config.toml
d_model = 1024
n_head = 16
init = "normal"
init_std_qkv = 0.0161
lr_mult_o = 2.0
beta1 = 0.9
grad_clip = 1.0
final_lr_fraction = 0.05
seq_len = 2048
doc_mask = true
Each number is 200 + 20 x the weight over its row's rms, rounded and kept within 0 to 999. Layers, rows and columns count from 0. The size before them is the row's rms in percent of the matrix's.

# layer 10 MLP up, 4096x1024, rms 0.0666, rows 3559-3571, columns 512-639
107,233,156,216,190,208,229,203,173,228,181,171,189,185,171,202,184,197,204,201,211,210,183,144,173,185,183,179,220,218,187,187,216,225,191,187,201,178,193,218,203,202,218,209,213,207,206,201,226,181,180,186,166,173,172,237,228,196,200,187,198,196,184,187,213,180,190,185,188,200,190,213,209,196,219,191,179,155,230,195,215,184,201,198,193,214,208,205,203,230,215,209,216,201,194,172,215,205,180,181,223,205,230,179,185,191,213,161,197,229,214,201,174,183,215,198,159,215,209,170,201,206,197,217,228,199,135,206,190
097,219,198,201,169,192,223,198,173,201,230,153,195,175,211,201,245,188,232,196,264,204,183,187,191,199,172,213,215,203,216,216,214,208,193,205,188,203,243,186,224,219,217,233,204,195,219,180,219,218,189,206,194,212,158,213,186,193,188,238,212,191,204,191,227,200,191,179,172,184,187,194,199,215,241,198,183,196,222,190,184,216,195,219,209,227,216,208,169,217,167,191,205,172,186,182,200,182,197,167,201,211,204,202,188,189,231,230,217,195,198,198,182,187,205,164,202,180,206,203,211,216,183,182,166,193,183,198,187
084,200,183,200,197,198,223,235,178,186,218,221,166,208,201,194,185,190,201,228,211,177,210,217,197,199,205,192,186,206,180,171,165,153,193,166,206,165,188,233,192,206,234,164,194,213,149,186,198,185,190,219,193,175,185,199,192,204,221,201,182,185,239,206,185,225,201,220,205,213,191,193,219,194,224,189,236,218,225,185,209,158,174,183,180,181,224,172,202,202,181,193,192,173,202,208,198,174,202,197,199,210,220,159,207,226,172,195,222,192,195,191,207,189,194,207,220,174,225,210,201,196,210,216,193,172,179,213,215
070,233,197,229,169,190,201,197,173,207,217,206,161,207,196,225,207,186,181,184,215,212,180,181,192,179,222,219,204,226,212,183,190,219,202,214,203,173,177,165,198,215,183,182,182,197,180,204,188,167,204,164,175,196,195,208,200,189,172,179,202,203,201,212,185,195,224,209,176,205,200,222,169,202,187,178,218,221,173,156,217,201,200,209,164,209,217,195,192,231,205,178,232,221,196,214,207,226,226,208,178,202,193,203,214,191,197,198,186,205,202,220,172,187,179,182,157,215,233,217,176,170,199,221,203,197,203,203,216
121,221,219,199,197,225,246,186,201,207,188,173,199,189,221,195,173,186,192,201,210,208,214,198,182,206,204,219,215,229,208,205,193,206,172,193,216,206,213,215,234,210,226,205,231,188,170,222,193,200,208,172,191,230,185,190,235,198,210,206,172,203,188,180,222,146,211,214,200,177,200,176,195,174,225,195,190,204,242,220,212,204,217,198,198,232,181,228,181,191,222,218,179,202,199,201,194,241,185,204,218,210,196,206,237,198,216,200,197,232,206,175,167,244,176,235,246,199,186,225,181,224,222,202,203,179,186,179,200
119,240,189,206,186,182,200,217,195,195,150,165,178,207,186,171,192,203,188,199,223,204,207,186,224,221,198,168,189,218,223,222,236,199,202,204,196,187,218,217,192,217,206,192,171,203,226,199,192,237,187,199,167,214,209,193,193,214,235,189,196,185,198,226,197,197,193,248,214,201,216,162,210,176,210,204,180,213,237,251,218,212,182,213,199,200,187,225,188,180,225,184,199,195,237,188,203,199,235,239,192,188,183,198,211,171,173,188,219,187,199,200,207,192,218,222,222,216,204,239,180,176,209,238,209,235,204,165,199
108,215,211,190,184,191,197,220,202,204,191,218,203,216,179,198,198,190,195,196,235,217,204,171,201,215,239,206,178,223,183,232,183,188,194,207,193,213,177,191,214,196,251,212,164,207,204,214,179,185,219,230,186,211,188,181,215,228,193,200,195,213,194,189,222,225,181,182,219,206,215,176,188,188,217,189,219,178,197,204,185,223,173,187,204,196,240,177,209,202,206,155,213,189,218,214,204,234,188,187,228,228,233,206,182,188,171,185,210,202,215,177,192,207,245,227,206,230,234,209,210,206,197,187,204,191,222,198,207
116,206,187,222,224,198,209,212,233,170,187,211,210,199,203,252,193,224,221,203,157,201,186,183,193,196,201,167,212,186,228,196,236,196,187,203,197,204,162,190,188,214,193,224,205,142,210,185,203,205,188,214,179,170,192,232,193,238,183,183,184,218,198,224,180,193,183,183,217,229,198,226,227,223,215,208,176,199,204,231,200,180,215,185,188,211,199,196,192,210,174,209,196,199,210,177,204,218,184,195,206,216,174,204,196,189,206,187,196,181,202,192,185,172,224,211,172,172,233,182,194,211,174,227,199,200,197,220,198
097,191,171,228,218,202,227,148,218,217,176,184,186,191,196,189,179,194,198,204,224,176,216,217,215,177,176,215,189,229,240,204,195,181,212,194,194,195,195,215,217,192,207,187,199,208,188,159,208,160,206,176,225,219,204,210,217,155,205,184,207,248,189,200,184,224,206,201,257,221,191,194,150,213,179,212,160,202,213,236,230,154,203,211,214,234,194,186,210,180,208,216,211,171,222,204,197,213,201,250,190,198,203,181,195,184,246,188,184,162,217,189,180,203,217,222,168,181,210,213,207,211,173,193,190,221,198,205,195
101,207,163,187,227,184,180,215,228,196,208,232,197,163,222,185,179,192,191,188,193,219,145,169,199,179,168,178,203,210,191,190,230,205,192,198,223,209,168,185,185,207,203,178,189,218,176,215,210,233,185,213,180,174,202,196,194,215,219,180,208,227,209,209,170,202,201,228,193,186,182,209,182,158,200,233,197,223,179,221,214,180,198,189,178,230,218,185,196,186,197,160,207,197,182,209,199,165,185,229,208,233,180,178,173,211,193,188,205,182,194,208,202,212,222,205,240,186,168,208,191,173,181,195,181,204,173,179,192
111,192,185,182,222,207,213,179,206,149,197,157,224,228,156,183,205,165,211,172,172,204,185,230,205,205,186,150,218,186,189,201,205,180,224,195,204,203,222,200,198,193,185,194,216,197,177,222,171,221,198,185,210,214,200,184,192,171,198,214,213,192,217,178,197,192,191,154,196,175,189,196,218,210,195,224,190,212,195,198,219,225,215,212,214,213,230,198,196,232,235,202,187,184,185,192,195,195,208,198,220,222,215,192,204,204,205,183,185,200,182,139,201,175,178,169,200,221,192,178,188,210,197,217,189,229,201,193,197
093,185,189,216,222,183,183,210,199,172,197,174,213,139,193,195,198,176,205,178,219,220,165,216,174,171,176,190,187,217,172,196,213,201,199,218,209,172,202,183,192,195,173,201,221,197,212,199,203,191,186,181,223,213,192,201,177,213,217,244,238,193,216,187,200,192,185,210,218,226,156,183,190,222,165,181,189,225,191,228,234,186,208,208,157,189,206,197,217,187,213,216,218,180,169,211,174,197,217,200,205,211,224,237,190,179,201,227,195,209,136,184,196,209,195,188,252,193,197,190,185,172,202,186,219,214,231,156,196
122,196,174,170,180,215,187,191,172,201,177,166,226,209,219,219,191,191,176,202,218,197,187,170,202,205,241,176,206,199,208,195,186,183,192,204,195,179,172,208,175,204,255,209,179,230,188,138,223,221,220,195,222,161,179,190,211,190,180,219,199,191,187,194,186,212,222,167,241,211,171,195,217,177,206,192,218,200,184,184,194,197,231,198,193,142,219,219,203,155,158,190,206,180,187,174,201,186,185,208,196,199,174,176,191,186,214,198,184,181,159,226,202,167,230,173,218,237,180,218,197,219,206,217,210,181,208,181,231
# layer 10 MLP down (transposed), 4096x1024, rms 0.0539, rows 3559-3571, columns 512-639
101,190,196,175,216,232,181,218,220,194,195,213,203,201,219,201,216,196,189,210,205,232,211,233,167,197,231,170,164,204,193,195,180,218,226,203,216,224,209,215,214,194,176,182,161,187,200,206,218,182,207,167,178,206,208,188,208,180,217,234,221,192,212,221,216,210,198,208,195,210,200,189,180,204,183,216,188,212,186,185,209,239,214,203,206,174,237,191,171,212,148,212,178,233,213,210,182,191,247,194,188,200,183,198,176,226,192,186,228,193,231,190,166,199,238,184,228,177,177,216,164,191,202,205,188,234,210,200,221
102,195,203,246,172,241,195,247,194,211,232,161,215,198,178,201,237,202,179,248,189,179,191,191,236,219,220,237,205,208,218,184,200,179,208,192,223,209,214,217,206,213,214,185,214,233,179,212,206,208,231,232,177,189,218,197,196,218,207,206,203,172,226,212,179,177,187,198,197,179,182,197,183,212,154,207,167,210,197,220,203,186,208,224,198,186,239,193,251,202,175,190,187,221,208,210,202,203,212,230,196,167,177,219,190,184,187,217,185,171,202,207,208,179,227,218,208,248,184,196,195,179,227,209,225,232,211,177,221
085,218,214,168,197,184,211,184,198,178,204,189,238,213,214,191,205,214,177,202,210,180,196,195,210,201,217,198,154,243,193,172,234,209,201,220,204,222,216,183,186,189,192,192,193,206,202,143,155,226,214,164,182,191,220,191,199,263,200,191,188,211,186,166,179,154,180,201,209,177,177,199,193,245,220,211,185,218,222,225,192,243,212,198,196,259,183,191,237,201,241,211,219,187,174,191,196,184,169,207,221,158,208,213,206,190,211,193,204,195,200,218,224,200,204,213,201,212,223,198,212,199,192,207,191,203,250,217,194
074,162,206,199,239,198,162,206,205,198,197,201,203,209,167,208,196,198,224,219,198,185,197,222,215,219,173,215,177,207,187,189,202,196,203,213,204,261,184,199,251,209,245,213,223,210,223,243,191,217,216,217,198,210,196,199,204,217,190,146,205,200,199,214,190,228,194,175,188,169,228,199,202,189,212,204,182,193,206,192,216,176,168,185,238,166,200,231,227,238,151,225,223,205,202,172,184,153,215,229,213,219,179,218,203,179,207,183,195,205,188,196,193,219,224,201,230,226,219,193,202,196,248,178,185,211,188,191,217
112,221,189,208,186,194,173,214,204,207,201,199,228,184,230,212,249,207,205,172,206,204,192,200,234,168,213,232,258,197,218,215,245,192,205,198,190,170,203,194,174,229,220,170,190,192,221,228,196,183,189,202,199,201,206,186,178,225,159,184,210,174,166,203,213,202,211,188,194,222,168,208,218,177,218,204,271,195,201,201,176,188,216,208,154,190,211,187,203,203,166,191,240,170,176,222,176,180,188,209,176,181,200,197,212,189,201,169,216,199,173,221,207,190,192,199,198,193,217,220,215,238,168,194,214,215,198,225,189
122,190,218,202,207,228,195,218,174,234,213,255,188,198,198,209,184,204,212,228,199,196,183,177,147,203,226,223,201,198,216,185,190,186,162,200,211,169,190,210,182,176,204,232,200,155,144,205,229,181,198,194,204,208,168,192,199,167,152,203,213,220,205,194,187,194,232,161,195,196,186,244,171,223,203,189,194,192,163,198,181,172,200,164,226,207,212,187,210,197,194,220,183,178,209,172,186,210,196,177,208,226,188,211,160,162,222,165,226,183,163,227,193,204,214,186,157,203,194,200,204,214,187,147,201,194,180,216,202
101,178,225,197,179,196,206,240,206,219,211,201,208,212,216,169,223,218,211,235,162,211,149,208,205,190,191,217,201,162,184,189,210,216,174,194,198,193,205,210,216,224,207,145,176,191,168,190,184,226,186,214,214,227,226,196,160,195,195,166,200,184,192,220,181,178,178,185,194,194,188,175,204,181,195,198,207,177,204,215,209,228,208,258,225,175,199,200,204,209,210,229,200,183,217,157,183,150,189,181,216,198,213,185,193,200,225,217,196,209,157,191,198,204,161,207,199,182,220,233,187,258,239,202,199,220,208,209,214
125,172,169,189,222,191,215,166,219,177,200,170,202,180,203,203,207,211,215,173,187,175,208,217,193,196,194,204,163,188,219,162,193,209,200,185,188,224,197,202,202,208,214,232,226,134,172,208,209,199,190,201,188,206,202,214,202,222,201,214,182,194,180,221,174,194,214,194,209,217,218,210,268,208,187,196,198,231,193,215,219,172,229,186,210,232,214,190,206,187,205,194,219,221,162,190,199,194,181,185,184,200,215,181,178,179,210,188,195,185,223,170,185,205,221,197,153,201,187,184,240,202,203,217,203,206,168,189,190
092,174,213,175,201,152,195,221,181,172,209,194,252,210,199,206,175,225,197,177,192,236,190,188,172,214,202,153,225,191,205,178,209,194,183,221,218,186,186,234,169,197,204,195,187,230,200,203,209,199,196,209,189,206,175,183,200,235,183,209,186,204,193,174,204,230,223,195,208,200,216,222,205,203,236,212,189,194,194,208,184,196,218,214,202,206,203,197,183,182,201,212,236,236,197,218,189,198,219,175,218,207,172,202,174,217,219,209,189,215,201,200,228,189,198,219,209,254,170,188,196,204,231,197,192,194,171,185,190
106,203,191,210,198,203,215,169,177,175,194,197,200,237,246,168,234,186,221,197,222,204,229,216,201,215,248,202,189,186,153,205,226,188,204,173,146,197,194,219,196,198,202,205,198,183,167,202,215,225,188,206,197,226,235,188,188,197,143,235,191,210,204,194,228,177,197,185,205,224,210,198,187,199,178,162,194,200,167,185,187,192,187,210,200,225,220,217,205,183,191,204,197,240,224,222,196,179,192,188,164,189,201,224,199,160,173,234,197,219,184,194,212,217,221,234,185,177,192,173,174,223,199,215,231,184,215,205,203
112,213,192,188,219,222,196,219,213,187,190,206,153,190,204,220,209,228,186,167,218,207,212,181,183,220,210,194,192,192,211,204,218,196,176,204,216,208,166,194,209,166,190,209,185,141,218,239,211,177,204,194,215,180,237,192,200,177,213,199,169,170,219,219,190,207,214,198,182,241,199,217,187,184,217,169,217,174,215,213,214,181,200,193,211,224,191,197,190,185,193,178,219,200,199,224,202,214,213,208,197,253,183,231,189,178,220,231,200,251,188,229,208,192,204,195,211,195,215,208,218,200,190,199,193,220,193,179,191
097,229,217,177,188,172,206,219,230,206,191,211,216,209,138,234,205,220,202,232,210,188,222,210,200,209,191,194,199,204,216,205,178,167,210,220,216,212,193,198,244,234,179,174,225,206,209,214,215,213,196,174,202,145,192,211,211,209,181,176,228,207,185,185,178,196,222,197,199,200,234,202,193,218,201,183,211,270,186,205,205,234,210,195,197,193,217,188,180,187,201,205,214,202,195,168,205,203,192,216,191,184,188,200,193,209,181,170,222,186,221,175,211,188,221,178,188,170,165,202,196,215,188,187,208,229,180,169,218
124,204,219,211,200,209,184,182,201,230,208,230,199,172,218,206,203,232,203,173,205,184,180,225,235,207,185,194,195,212,205,226,199,243,205,172,204,227,201,159,194,204,196,208,201,168,195,237,218,211,210,161,173,199,183,169,196,221,220,160,186,172,196,224,165,183,182,237,186,215,185,187,196,188,193,221,190,208,207,199,203,207,207,186,182,241,176,234,185,238,206,211,195,213,224,190,197,222,188,193,214,218,205,235,192,204,201,201,225,201,245,202,177,232,219,222,223,187,185,203,161,176,213,200,191,220,156,208,176